Each number is 50 + 15 x the weight over its row's rms, rounded and kept within 0 to 99. Layers, rows and columns count from 0. The size before them is the row's rms in percent of the matrix's.

# up: layer 12 MLP up, 512x256, rms 0.0918, rows 107-124, columns 128-255
# down: layer 12 MLP down (transposed), 512x256, rms 0.0575, rows 107-124, columns 128-255
# gate: layer 12 MLP gate, 512x256, rms 0.0891, rows 108-125, columns 128-255
up107 094:41 34 57 60 61 43 49 41 43 58 37 48 63 36 44 79 36 19 44 44 57 55 38 77 67 74 40 58 28 72 53 32 71 67 63 58 30 41 70 58 38 39 31 30 52 32 41 28 72 54 65 46 46 63 39 58 51 61 57 27 55 38 61 36 56 44 70 60 82 70 44 45 71 36 63 52 54 51 63 53 40 42 73 45 26 67 34 38 58 53 35 62 52 68 30 20 41 58 67 42 59 84 22 46 38 19 47 49 50 48 59 40 34 37 40 47 37 31 41 59 54 53 36 42 53 52 67 48
down107 097:74 60 59 43 52 69 49 50 57 57 58 29 37 55 43 49 60 68 54 51 58 80 48 38 40 52 55 44 33 45 30 28 60 10 59 63 36 60 33 71 29 44 80 38 54 53 48 64 40 80 60 17 35 74 73 46 66 61 34 00 47 56 43 63 49 39 46 48 53 51 36 66 67 47 41 61 48 49 48 46 72 45 48 33 53 58 60 47 33 51 35 50 42 63 58 53 23 22 23 59 67 65 47 24 57 56 59 41 24 43 59 52 45 33 45 63 77 60 51 54 61 71 72 81 58 59 61 52
gate108 108:48 50 64 60 59 33 23 55 69 27 61 47 55 41 32 56 45 52 40 33 61 45 71 47 44 55 54 32 25 50 47 40 73 31 77 35 35 68 53 61 71 43 60 70 20 63 38 53 56 67 65 44 38 47 34 41 27 58 54 43 66 26 24 36 29 46 58 29 62 76 60 71 50 48 56 52 40 61 58 68 64 43 39 35 54 53 63 65 54 46 43 44 70 39 33 50 25 87 43 53 55 71 53 35 43 79 53 44 35 62 44 52 18 55 76 82 65 56 86 63 20 43 42 26 24 57 41 78
up108 103:44 55 70 51 40 54 30 51 54 46 34 34 43 16 37 57 69 43 37 67 39 43 17 54 33 43 66 42 41 34 46 71 09 51 65 39 60 38 50 32 44 54 47 68 34 29 46 79 59 67 34 26 38 59 73 54 76 86 30 31 42 80 42 77 41 21 66 63 34 21 77 52 44 91 51 65 55 59 43 58 47 70 52 64 35 46 53 25 52 48 70 66 59 65 61 63 44 35 47 40 56 57 58 69 63 41 40 60 41 42 49 55 43 34 62 45 38 45 29 80 65 20 59 52 64 55 52 55
down108 102:17 46 62 61 44 48 43 53 36 31 46 40 36 58 59 37 47 42 33 50 39 36 53 39 58 39 28 33 26 66 66 56 67 48 62 77 62 70 28 46 75 29 19 55 71 46 46 57 66 30 59 29 48 60 56 49 25 43 48 61 41 69 57 23 82 37 58 51 38 82 41 45 47 64 14 47 45 43 39 44 57 08 67 38 38 56 66 50 77 42 36 71 59 57 27 49 79 62 51 22 48 42 48 53 44 77 84 44 32 54 52 45 54 56 69 39 55 61 41 78 51 51 45 61 28 45 52 47
gate109 099:23 65 75 89 52 54 43 60 68 32 46 34 44 40 47 49 30 64 29 65 51 74 49 54 73 51 50 79 43 19 42 34 80 46 77 55 67 26 88 44 36 73 58 65 55 44 34 33 72 53 58 58 19 17 50 61 44 57 84 43 61 50 48 27 42 66 61 36 41 34 54 45 61 43 25 43 60 55 74 44 42 18 62 57 62 34 83 44 45 58 53 61 14 09 57 47 23 63 63 69 48 28 56 43 48 42 37 65 42 47 52 45 59 55 39 57 55 71 59 68 41 79 70 75 34 60 54 50
up109 102:53 56 37 38 31 49 35 52 61 43 50 39 49 71 49 63 58 84 31 56 53 77 46 37 70 34 51 61 39 72 33 79 58 47 44 37 53 29 46 59 64 18 26 66 45 69 49 49 49 48 53 54 72 46 35 70 43 49 48 37 56 29 70 46 21 40 50 33 51 51 35 52 51 66 17 61 64 36 71 81 61 28 56 50 52 41 39 55 69 24 61 60 50 36 51 60 57 63 57 20 39 70 74 41 28 60 33 59 24 43 45 34 55 62 63 31 37 50 23 30 35 36 33 73 44 60 41 39
down109 103:51 51 52 59 44 40 38 55 68 73 20 46 38 49 59 66 58 64 42 51 43 61 30 35 41 52 30 17 67 54 48 22 24 45 52 40 54 42 38 65 46 51 56 52 49 55 70 41 44 68 51 55 56 79 35 67 38 61 72 42 60 58 79 52 29 37 58 43 68 33 70 61 92 54 47 50 51 47 30 63 33 41 58 47 54 31 48 36 45 53 39 41 67 51 31 30 78 25 71 58 58 34 51 49 40 41 65 54 58 50 77 42 47 49 46 25 40 45 42 77 84 62 54 79 50 42 67 75
gate110 110:59 66 69 37 84 33 58 50 70 67 67 37 58 25 54 55 39 59 59 30 33 45 55 39 67 48 49 45 53 60 34 21 66 72 70 57 29 73 74 27 41 61 53 32 65 26 33 43 45 54 45 26 50 40 59 37 31 45 60 27 44 44 50 48 53 83 46 70 40 64 46 67 42 44 45 45 59 39 63 29 54 31 47 30 46 30 50 31 53 51 66 56 60 70 45 46 27 56 62 67 24 42 70 43 69 48 47 42 67 55 52 69 38 52 60 46 70 58 40 45 58 51 52 59 43 41 58 60
up110 112:75 22 54 61 56 85 43 43 12 62 31 49 48 52 38 60 57 61 56 27 50 36 62 59 45 54 43 48 50 40 71 61 58 52 47 45 21 58 61 51 55 46 69 63 56 60 70 65 27 50 42 48 38 53 45 57 33 50 33 45 68 72 75 84 62 41 47 46 76 47 22 43 71 55 63 36 24 60 46 43 19 42 34 60 49 49 82 63 61 63 58 62 77 48 70 48 72 35 42 44 62 31 50 29 69 41 69 50 76 47 40 22 52 44 54 38 52 60 10 77 50 63 67 39 27 57 47 30
down110 112:41 52 29 57 59 39 37 43 16 33 58 22 45 40 61 59 50 56 47 69 32 62 33 43 56 65 45 56 38 86 63 40 33 38 55 54 29 33 48 82 50 43 46 53 65 54 30 50 46 57 66 58 24 53 54 74 57 57 42 40 38 53 50 47 68 76 22 44 64 50 36 64 24 52 46 41 40 47 76 52 59 19 69 51 21 40 33 65 83 30 48 45 56 22 59 50 45 63 44 53 58 81 71 44 29 44 25 52 69 31 69 58 60 35 57 50 71 38 33 33 28 58 35 10 26 63 72 53
gate111 103:44 60 69 67 50 61 73 26 40 49 46 46 39 58 53 40 39 77 68 46 67 39 57 29 50 28 58 49 40 44 45 46 45 82 49 32 64 61 48 58 16 63 32 46 49 48 46 63 66 35 45 68 44 58 70 36 79 14 43 27 56 65 64 46 71 36 32 57 42 56 34 52 60 48 36 44 65 41 25 53 35 63 39 67 23 31 58 41 31 61 66 39 53 21 37 37 42 61 76 75 50 19 82 60 47 60 58 49 62 51 36 34 39 56 37 60 14 41 62 16 27 32 69 64 48 71 38 61
up111 099:67 56 36 58 56 62 46 60 21 63 52 41 51 47 52 22 62 47 29 29 57 28 53 32 54 53 57 56 47 68 46 53 55 56 41 62 34 57 55 58 78 55 45 33 55 35 33 56 26 43 38 36 32 59 64 61 18 65 42 61 52 53 53 12 58 43 50 45 65 25 55 68 21 21 25 53 54 83 51 53 48 63 66 29 54 47 72 40 44 59 64 65 50 60 55 56 63 59 39 54 45 43 12 56 37 03 42 48 56 43 24 70 29 69 68 35 59 49 78 61 73 74 29 38 40 63 32 58
down111 101:56 73 73 44 51 38 61 43 58 16 59 45 31 50 67 55 47 31 54 61 82 59 49 48 43 22 28 44 35 51 82 75 27 37 70 57 78 49 43 57 43 51 63 72 50 49 52 55 48 38 57 41 19 61 65 53 67 48 66 43 48 60 49 74 39 62 33 40 55 59 40 33 60 77 56 55 36 58 69 39 36 57 60 56 61 64 59 53 49 67 73 45 44 51 47 63 45 49 38 47 50 40 67 27 47 15 46 68 69 25 50 26 69 50 45 46 51 30 44 91 43 43 70 46 47 39 51 52
gate112 099:50 62 52 67 45 45 57 70 29 68 28 53 65 42 51 88 30 53 78 98 42 43 32 39 44 48 32 43 89 60 24 44 94 86 40 61 87 62 53 40 55 52 54 46 61 68 72 71 61 36 75 57 44 30 51 32 59 62 61 51 31 33 45 60 56 34 16 41 55 43 46 58 65 52 55 50 30 51 27 57 49 20 47 53 70 34 55 53 34 54 41 52 46 31 39 25 28 42 55 61 50 45 43 65 45 36 56 30 47 21 49 48 17 48 43 44 36 50 36 49 32 85 43 51 39 55 66 61
up112 099:97 42 65 23 60 42 54 16 52 44 44 42 63 83 31 45 53 53 40 48 58 60 42 80 44 32 51 52 77 63 44 49 28 38 71 15 40 82 47 55 27 52 25 56 48 29 57 42 64 51 22 65 76 51 37 37 66 32 68 43 64 34 56 47 49 65 68 56 25 67 31 49 35 48 53 38 51 40 65 20 64 73 52 66 61 35 59 56 35 35 51 14 61 31 27 43 49 76 57 40 58 52 40 68 25 42 49 38 56 55 35 51 50 51 74 85 53 71 50 36 55 56 69 35 47 57 43 65
down112 097:76 43 66 34 38 40 72 45 45 42 63 49 46 59 35 45 48 26 45 65 59 69 62 66 75 61 39 56 68 16 34 60 48 63 20 47 49 69 33 56 56 49 48 51 67 53 71 59 33 49 43 51 64 63 57 41 58 20 77 66 34 51 57 50 66 50 41 69 64 53 68 54 55 55 36 52 33 64 42 59 47 29 55 57 57 24 29 65 33 39 42 32 70 34 61 24 48 54 52 27 49 44 49 65 43 63 74 79 40 57 61 39 45 49 58 34 42 62 56 48 13 34 39 68 61 52 67 78
gate113 100:58 38 77 40 47 54 46 52 51 48 58 57 32 57 38 69 49 23 26 43 34 56 37 58 59 52 54 09 63 29 58 82 61 73 51 50 84 77 31 63 50 63 43 50 39 51 45 50 47 53 44 29 57 44 51 50 42 34 43 34 64 42 31 38 14 56 23 41 22 65 41 34 58 60 56 52 59 74 10 31 48 55 51 51 37 31 53 66 60 50 57 49 60 38 47 37 15 85 44 58 76 50 60 69 33 99 57 79 43 51 49 48 43 31 56 68 57 73 45 57 32 66 56 41 42 42 20 80
up113 101:76 49 57 53 46 60 75 43 46 41 34 34 26 07 67 37 38 54 49 40 68 78 64 51 37 56 48 80 36 44 47 45 28 48 74 47 51 81 54 21 21 51 47 26 43 78 62 55 33 42 55 41 53 51 35 44 23 36 37 47 41 72 63 57 51 28 45 62 27 70 15 57 43 54 05 45 64 70 68 47 53 15 47 35 61 60 67 58 76 87 59 72 50 53 31 62 55 68 43 53 67 59 76 38 52 44 33 47 43 36 30 67 47 66 60 31 50 46 51 17 40 53 79 56 31 58 62 71
down113 101:49 24 52 61 65 54 60 56 69 49 60 71 57 39 78 43 34 44 29 53 59 30 40 46 34 46 28 42 75 60 80 37 63 54 44 77 41 45 27 64 58 40 25 89 54 62 64 48 49 37 60 30 60 38 37 47 22 63 58 58 66 41 61 70 62 45 32 46 44 57 78 55 62 49 43 56 38 60 46 35 37 47 70 49 47 26 35 39 27 42 36 53 57 58 30 55 53 63 52 53 45 59 54 66 59 43 50 23 41 35 54 64 73 57 43 49 35 44 62 73 41 30 41 57 51 72 37 87
gate114 115:43 74 54 59 54 46 15 36 61 76 33 59 44 30 66 23 70 42 67 60 60 39 41 42 48 96 48 28 41 57 39 37 61 60 65 66 38 59 67 44 49 52 61 59 74 66 46 77 42 60 53 53 52 37 38 50 31 49 59 28 31 84 08 59 40 51 49 62 51 51 68 25 60 36 42 61 10 37 55 46 27 50 42 53 33 22 50 54 28 34 54 68 71 50 44 63 31 69 37 52 48 41 72 34 18 26 68 50 52 70 58 69 44 43 66 48 46 61 35 54 45 39 61 49 38 36 67 60
up114 110:54 61 79 58 36 63 43 33 45 31 50 28 48 60 24 59 25 63 57 28 60 57 73 40 49 72 28 51 56 60 61 57 44 47 39 56 62 40 53 39 60 46 46 71 37 38 09 39 44 55 48 61 56 61 50 26 38 77 69 37 21 67 23 37 07 28 94 54 43 44 14 50 40 68 68 49 69 64 42 33 55 21 65 47 46 44 48 52 79 52 30 57 45 46 75 42 10 37 50 77 37 44 44 38 67 70 46 52 79 78 53 38 44 77 63 69 51 32 47 42 34 58 56 58 35 50 32 44
down114 105:58 53 52 76 38 47 46 62 72 64 53 31 53 38 48 45 53 51 72 51 46 27 49 52 44 39 28 40 50 59 74 53 62 54 61 49 67 59 34 47 51 46 51 49 76 79 52 55 57 81 48 27 46 63 57 36 47 33 51 56 47 76 37 54 32 36 64 75 67 38 62 34 47 72 35 41 53 44 51 51 48 53 63 71 40 57 59 45 53 45 15 30 69 54 65 54 47 43 62 29 49 39 33 48 48 62 39 55 76 56 22 74 58 54 33 72 28 55 63 07 73 40 95 40 33 55 65 65
gate115 100:37 78 36 36 61 62 79 35 87 61 24 43 44 53 44 55 53 44 50 68 38 55 45 51 38 48 51 44 79 68 44 31 48 71 60 68 41 61 37 65 65 61 49 38 29 50 59 63 10 48 70 56 71 53 57 73 59 57 44 33 30 45 48 36 31 64 46 44 48 57 63 59 35 48 58 71 50 46 65 78 75 48 36 39 59 39 21 39 48 59 64 31 54 37 64 55 56 38 53 50 30 25 49 68 44 52 48 31 53 44 54 53 53 24 42 34 57 93 38 48 48 32 53 60 29 58 54 55
up115 101:50 51 54 49 29 31 59 35 40 66 43 56 53 35 65 12 55 44 34 43 34 65 49 83 43 57 62 63 32 31 54 47 14 48 27 46 36 33 52 51 37 50 39 34 53 31 69 82 61 24 45 35 47 68 52 60 56 20 55 28 31 39 70 69 46 64 70 56 44 78 52 41 22 48 49 31 34 57 60 51 72 43 49 36 48 47 45 54 41 30 83 65 37 39 39 13 62 54 56 60 50 30 53 62 34 72 53 39 64 23 50 25 22 40 27 43 72 58 46 40 54 43 36 79 55 42 59 81
down115 098:07 57 75 44 73 65 47 45 55 59 28 41 66 65 50 62 69 54 53 42 56 50 43 99 70 60 28 34 69 53 46 42 70 41 28 33 51 41 62 41 39 45 29 63 35 49 56 58 45 54 30 40 63 61 49 47 57 29 37 57 41 52 35 43 45 61 54 63 43 28 63 54 56 58 41 54 56 68 26 59 88 66 60 75 71 45 62 57 54 43 73 42 54 69 63 62 45 78 52 60 49 61 25 35 47 79 66 40 28 31 49 62 50 29 54 60 46 42 38 44 53 59 58 63 47 55 27 56
gate116 094:45 40 41 47 49 49 58 70 40 50 40 55 64 55 38 41 62 27 45 78 32 44 21 79 41 40 42 40 69 83 58 74 72 29 38 62 60 51 64 47 25 68 38 19 57 30 41 02 42 52 51 53 66 40 39 27 69 36 64 38 36 58 69 56 40 60 34 68 47 43 67 62 40 47 53 36 64 41 48 29 32 53 58 50 44 32 27 24 47 53 50 53 44 36 18 52 46 19 44 71 27 33 48 35 61 39 38 59 40 56 41 56 73 67 73 67 51 71 57 58 41 31 53 40 58 08 45 60
up116 096:61 59 41 47 26 34 76 42 39 55 43 36 59 15 79 40 57 51 55 45 55 21 49 68 48 38 16 55 42 67 53 60 44 61 72 62 60 37 30 45 18 47 48 49 44 33 63 32 59 36 73 54 34 44 56 39 34 48 52 33 19 51 48 46 11 56 58 49 63 88 57 60 35 45 42 61 42 38 41 49 83 42 61 66 41 45 27 13 55 56 71 42 56 50 42 28 33 38 59 56 43 46 73 34 32 46 47 49 69 55 18 69 54 46 59 86 75 53 42 35 46 64 47 30 31 57 46 74
down116 095:75 42 52 38 54 49 72 41 75 43 42 54 40 42 77 54 62 52 37 43 50 81 36 39 78 40 58 46 65 16 58 43 56 43 48 47 50 36 36 43 54 45 30 45 54 55 59 50 71 37 42 35 56 48 47 47 60 64 36 20 57 83 62 58 58 34 60 53 72 45 50 81 33 44 44 42 36 08 37 43 58 44 32 35 22 51 38 41 08 52 54 28 23 67 36 70 54 42 47 66 39 58 30 65 20 19 39 56 33 53 54 43 60 47 69 71 58 51 36 57 66 34 46 31 52 54 59 50
gate117 096:17 46 38 18 60 02 45 57 41 56 47 51 41 25 68 45 55 32 38 32 36 45 49 69 26 43 20 38 46 47 80 36 71 45 45 59 49 52 13 41 19 47 57 75 62 69 38 54 50 28 45 65 31 59 67 32 80 52 43 46 36 27 62 52 60 64 32 52 49 40 84 83 30 52 45 52 58 54 38 41 28 57 70 61 51 52 49 42 57 27 58 58 42 39 42 67 43 60 47 85 45 38 36 65 62 25 55 52 66 54 49 56 52 39 46 42 96 45 47 52 40 23 58 41 35 48 72 59
up117 102:21 39 26 54 62 44 58 49 50 33 32 91 18 35 63 31 21 60 58 71 49 47 58 55 49 77 42 34 13 73 72 36 62 43 50 65 39 34 20 60 34 38 60 81 70 51 32 66 41 40 65 60 48 45 50 43 56 19 57 44 34 57 53 61 54 33 68 59 43 25 56 50 43 40 25 43 57 46 42 56 22 32 46 62 60 59 49 55 54 44 57 32 62 63 47 15 32 26 37 48 45 52 47 59 42 53 27 43 44 35 64 54 77 63 55 71 94 49 64 16 28 39 56 44 36 34 73 51
down117 096:40 53 61 38 34 40 55 56 94 70 69 39 41 57 18 32 48 49 76 37 46 64 55 40 47 62 67 74 52 76 47 58 45 41 50 17 59 43 60 46 61 60 35 45 44 35 54 50 43 41 60 67 47 38 43 43 46 46 40 35 68 78 35 46 53 51 62 60 31 49 23 55 50 45 68 53 65 43 46 62 82 46 52 62 62 44 29 62 61 36 45 54 47 40 60 04 55 28 40 54 29 34 64 64 36 64 91 44 29 48 85 72 62 58 43 50 59 47 65 39 68 55 50 51 49 39 55 46
gate118 098:73 50 61 38 50 55 52 76 81 57 59 49 64 51 68 58 62 71 60 72 71 30 51 32 50 45 58 62 52 48 33 59 56 47 79 62 52 53 39 40 49 61 32 46 49 32 48 28 40 41 71 43 24 24 38 47 40 43 43 58 37 43 66 52 31 42 52 52 53 66 40 14 47 48 45 29 61 63 40 40 56 29 47 31 49 43 52 33 72 55 69 69 48 40 39 27 49 70 57 42 31 49 33 57 48 77 59 26 70 53 30 44 24 67 72 44 62 54 29 46 36 41 31 43 50 21 43 49
up118 098:51 42 61 44 48 34 35 33 50 54 45 61 73 45 78 14 38 46 48 57 40 42 54 30 63 36 53 43 37 52 40 39 38 42 48 82 54 70 55 35 51 78 52 24 41 28 36 34 14 76 38 33 65 63 59 58 47 48 40 78 13 19 38 41 52 46 30 64 49 38 17 31 44 54 34 62 57 57 52 47 33 42 63 59 44 61 57 12 47 61 46 27 40 38 43 23 62 87 56 60 60 51 63 60 64 49 66 62 63 64 57 60 55 50 49 33 69 33 30 27 42 30 48 32 60 52 25 53
down118 103:83 52 49 78 14 45 44 57 51 48 32 59 58 52 47 50 36 49 50 46 43 09 38 50 46 31 23 55 55 59 54 50 56 43 29 83 71 58 57 49 25 59 53 29 30 59 52 65 39 37 78 19 52 82 73 41 49 32 49 38 28 54 62 41 56 47 65 61 46 54 49 60 45 53 38 66 42 36 59 44 52 58 84 53 61 42 47 29 25 39 51 50 56 53 52 26 49 32 38 68 42 42 53 50 62 70 34 52 38 33 42 34 10 55 50 53 51 78 55 79 46 44 38 30 54 73 46 37
gate119 101:24 82 53 34 42 35 23 41 49 70 48 62 65 61 40 59 51 45 58 53 28 27 54 57 60 64 41 52 47 36 47 65 63 60 64 20 69 23 37 26 48 67 73 53 40 54 49 66 41 60 71 57 08 51 44 51 39 83 41 72 26 50 61 51 49 51 47 16 48 56 61 54 67 68 87 72 58 45 39 41 37 41 52 53 39 43 42 36 57 38 67 55 44 62 89 55 39 65 76 34 43 65 77 52 69 47 42 58 57 52 31 48 42 46 52 53 44 57 25 51 54 46 56 47 50 58 61 59
up119 105:56 70 64 54 29 50 36 34 66 58 37 58 57 45 57 71 42 54 50 51 21 67 54 44 43 51 61 52 64 47 51 51 51 59 35 40 62 81 32 40 63 53 52 62 34 83 38 59 70 58 60 50 16 23 36 64 37 51 67 55 35 30 33 56 79 48 39 59 57 36 45 46 62 41 63 35 55 46 53 74 20 50 37 42 49 62 38 66 52 70 41 49 71 55 73 53 55 46 54 52 44 29 70 58 85 57 47 56 51 31 46 48 74 45 66 30 52 51 42 55 45 78 22 47 60 42 53 44
down119 102:38 36 46 50 44 52 12 56 54 63 59 40 33 25 43 63 49 62 46 50 26 36 46 50 42 36 26 62 51 46 28 22 28 44 37 39 43 34 74 44 51 19 52 52 44 44 64 77 77 55 41 42 46 47 55 72 70 43 55 54 38 55 28 49 40 62 75 83 57 49 55 51 80 45 63 58 57 44 52 84 53 28 53 65 64 43 40 56 43 55 21 56 51 53 45 52 33 47 61 42 68 56 69 53 62 20 30 42 52 35 30 75 34 66 43 46 52 47 42 44 71 83 33 38 47 45 55 40
gate120 103:41 48 54 57 42 51 09 73 55 55 34 63 71 70 54 62 68 77 60 71 61 40 49 72 62 92 64 38 62 51 48 70 28 46 61 36 47 60 68 67 59 58 51 61 72 65 31 44 53 61 59 23 42 62 51 21 46 59 57 21 54 58 40 27 52 54 56 48 39 39 51 58 52 42 50 49 28 60 38 36 84 60 49 40 48 74 44 66 62 35 52 43 32 74 43 59 54 56 29 28 59 55 70 45 27 45 74 54 49 42 54 37 48 35 68 33 41 55 59 63 37 54 48 33 62 59 33 65
up120 107:40 44 41 61 63 74 26 46 72 56 54 62 48 68 67 68 52 56 66 60 28 49 41 62 65 53 54 68 56 65 80 49 46 54 50 25 46 24 57 95 64 38 64 38 54 55 41 32 42 66 52 56 36 72 53 41 47 47 65 61 48 40 54 74 76 50 51 32 67 23 52 52 55 39 34 45 68 36 30 28 59 23 50 65 64 51 39 47 42 62 26 71 22 72 58 44 43 50 40 56 73 30 56 54 46 30 19 53 55 39 65 49 43 35 17 43 48 70 47 28 56 49 49 48 78 30 42 53
down120 104:65 41 65 43 55 70 58 48 61 63 61 43 62 60 62 73 58 27 61 54 58 63 52 57 64 37 33 36 51 41 63 39 43 49 27 71 46 48 36 67 40 82 51 36 50 73 53 26 44 47 56 25 53 40 57 52 44 71 36 74 46 71 53 22 61 66 74 22 64 19 63 79 34 88 22 64 40 26 42 47 58 36 80 52 67 70 28 80 34 46 62 51 32 47 25 54 29 55 20 65 44 65 53 32 38 50 33 49 57 63 45 66 65 55 58 47 43 80 54 46 29 37 58 53 59 56 36 86
gate121 096:46 53 27 56 56 66 59 52 38 61 53 41 22 58 48 37 68 60 86 89 61 27 61 51 73 63 46 41 57 50 43 71 42 58 42 50 53 59 51 66 29 39 52 74 43 47 26 54 69 56 50 43 54 18 46 34 48 52 42 41 31 64 34 64 52 71 58 69 42 67 70 31 76 36 60 38 54 55 66 47 47 60 36 80 76 41 53 70 28 47 47 70 71 36 40 21 28 51 62 47 43 38 70 60 82 48 51 39 40 90 63 31 41 41 60 79 63 38 80 60 42 33 40 29 85 36 34 37
up121 098:78 43 12 73 37 52 60 67 30 42 32 16 54 50 81 75 32 52 55 43 50 50 26 68 33 50 67 36 45 54 50 73 21 34 38 75 64 59 35 80 46 34 27 53 47 41 54 33 53 70 37 61 43 28 60 44 46 27 37 44 40 44 67 47 45 65 48 60 15 43 55 52 54 57 55 45 36 71 47 60 40 62 62 66 67 39 76 58 68 66 43 50 38 56 65 54 35 51 56 30 38 38 49 38 38 71 78 52 47 66 59 48 67 42 64 71 21 45 71 59 33 48 63 41 41 61 48 28
down121 095:73 46 53 40 65 64 32 57 50 43 34 70 56 57 55 53 51 55 47 51 59 35 56 58 52 51 47 49 36 77 56 48 54 57 53 33 73 28 27 55 44 58 55 36 32 71 50 53 68 29 59 59 54 49 54 62 53 47 44 91 55 57 58 50 66 30 72 53 63 23 61 66 43 61 28 27 29 47 23 37 71 57 52 35 40 36 42 60 67 47 50 62 45 47 35 60 82 41 42 42 40 55 41 40 67 36 48 43 24 38 44 69 53 54 26 32 40 51 21 58 58 52 63 75 45 45 48 62
gate122 104:41 80 44 54 57 63 43 35 61 54 52 42 42 52 34 50 45 45 36 60 70 37 42 38 51 52 42 34 60 67 59 63 41 37 83 29 39 63 39 41 63 55 56 49 49 46 54 45 53 86 41 56 38 31 52 54 31 63 85 29 36 56 32 57 54 75 72 67 67 57 68 48 46 61 62 68 83 53 49 78 47 50 59 55 50 42 49 48 30 70 26 61 49 85 37 51 34 28 34 69 39 71 31 49 44 62 47 68 63 80 31 98 45 55 69 41 53 50 38 33 42 47 56 73 70 42 53 48
up122 099:59 69 54 58 42 37 21 59 74 39 53 29 11 38 40 49 47 60 33 59 27 40 29 59 55 55 41 32 58 48 32 58 59 53 38 51 47 65 26 53 58 47 41 34 76 87 53 55 41 46 58 66 33 30 53 71 53 32 60 32 26 26 45 66 41 56 53 49 75 39 78 46 37 57 53 76 54 44 37 42 13 64 40 68 62 47 55 45 66 53 73 47 54 65 73 41 44 64 67 06 51 56 44 53 64 74 67 50 32 31 37 42 72 44 53 39 59 37 64 51 47 37 59 54 46 37 46 28
down122 100:41 50 61 43 65 75 53 62 51 43 39 40 53 26 42 36 47 46 35 50 28 51 69 72 42 42 50 64 75 30 36 52 50 69 67 50 44 59 41 47 58 44 28 76 58 57 60 25 51 34 37 35 42 46 34 54 31 70 43 64 49 64 44 60 53 48 27 55 45 59 53 84 53 69 53 36 39 49 60 39 30 56 77 49 22 51 66 57 43 47 62 33 29 37 52 48 34 49 43 49 90 27 57 53 51 67 77 45 36 76 51 65 85 50 34 49 60 48 45 24 43 49 57 52 56 81 51 45
gate123 097:65 36 50 72 53 40 32 56 58 36 41 54 53 61 29 44 56 62 26 63 57 55 60 47 40 54 39 70 67 39 52 49 47 70 41 46 30 57 72 32 53 59 48 47 33 22 44 64 75 62 59 60 48 41 33 59 63 46 65 77 45 24 39 47 53 61 21 71 67 51 30 58 40 46 68 46 47 52 44 50 59 37 47 24 38 63 34 47 41 53 76 36 63 89 53 51 35 53 33 47 33 38 48 39 58 43 67 40 71 26 54 40 46 36 50 77 69 59 55 22 61 43 33 62 62 59 76 65
up123 096:17 65 51 84 56 69 58 52 36 43 63 55 74 43 36 24 51 42 68 23 71 41 48 32 49 51 27 55 50 57 40 31 46 44 41 78 52 86 63 42 63 33 58 67 57 39 60 55 60 40 62 62 38 53 62 80 43 42 46 42 45 55 62 48 48 65 57 33 52 46 64 38 83 43 42 64 52 51 44 69 56 32 81 59 47 62 70 64 34 35 72 47 38 27 63 46 58 29 33 40 47 58 64 44 67 75 42 43 53 49 65 66 23 62 30 68 40 36 49 62 45 86 45 68 65 57 52 49
down123 103:65 40 30 64 66 54 67 63 38 47 51 48 53 57 46 38 64 72 67 40 41 56 32 43 51 75 36 26 47 63 27 54 48 34 43 65 48 66 56 46 24 76 55 54 44 72 58 58 54 38 27 56 30 34 12 54 52 58 42 39 58 51 72 40 56 50 49 58 61 73 70 38 28 76 71 68 38 63 39 45 81 38 48 43 48 48 20 63 49 63 48 42 71 54 50 72 71 60 38 53 55 53 38 63 39 65 52 46 45 33 42 63 57 71 39 51 61 58 36 79 20 36 62 32 56 33 43 51
gate124 124:13 71 48 75 78 46 44 67 65 60 49 26 52 47 54 46 61 40 41 73 37 46 50 29 66 57 41 55 66 65 61 43 62 75 77 39 63 52 54 47 47 52 51 58 67 43 82 45 17 45 72 50 38 60 20 33 37 36 74 42 31 53 24 34 37 52 41 48 61 56 73 23 62 40 44 53 48 35 30 37 38 32 77 46 50 33 57 33 37 46 58 69 40 50 39 27 42 52 52 51 16 22 66 32 51 59 61 76 73 60 31 60 53 38 51 57 46 48 41 63 08 31 57 33 78 56 46 88
up124 136:52 34 57 15 40 59 44 51 37 22 44 53 58 59 61 72 36 27 34 34 69 56 34 39 44 30 49 52 36 44 50 62 49 34 26 79 36 52 37 50 60 12 42 52 69 61 58 51 75 64 39 69 63 54 86 75 54 38 45 78 56 56 80 44 39 34 43 45 59 36 32 55 26 69 37 56 31 40 56 28 48 62 36 56 51 67 63 78 82 61 20 28 48 33 43 69 82 38 52 45 56 55 33 81 39 28 46 53 38 21 68 22 57 34 47 55 47 40 51 58 60 70 59 47 64 50 66 28
down124 095:38 54 56 36 36 67 55 61 30 57 48 39 63 48 52 54 65 24 20 56 51 71 52 65 63 52 44 55 57 49 51 71 53 64 37 45 49 54 74 48 54 28 57 50 54 61 74 47 46 45 57 61 38 51 50 38 37 62 41 64 36 67 31 64 38 34 59 42 67 49 51 10 83 39 45 49 59 57 60 23 35 50 50 68 42 33 54 57 48 55 70 57 30 40 26 19 49 24 51 54 40 54 51 44 37 63 65 47 65 49 24 58 68 49 75 40 23 48 75 52 42 68 60 66 57 79 53 65
gate125 094:48 59 69 43 50 49 62 68 72 51 52 48 71 72 75 42 67 56 55 41 33 58 59 36 54 73 57 99 17 60 46 43 50 50 28 63 49 26 45 41 56 43 69 29 53 55 33 65 63 58 36 75 27 65 83 41 59 83 61 44 15 71 71 65 62 26 75 43 41 46 51 40 27 26 47 58 65 37 36 38 42 47 55 64 38 50 33 77 71 60 68 54 57 74 19 87 70 57 64 58 60 58 65 38 39 37 52 56 40 41 72 60 59 42 46 56 39 55 33 55 54 27 51 59 44 72 61 45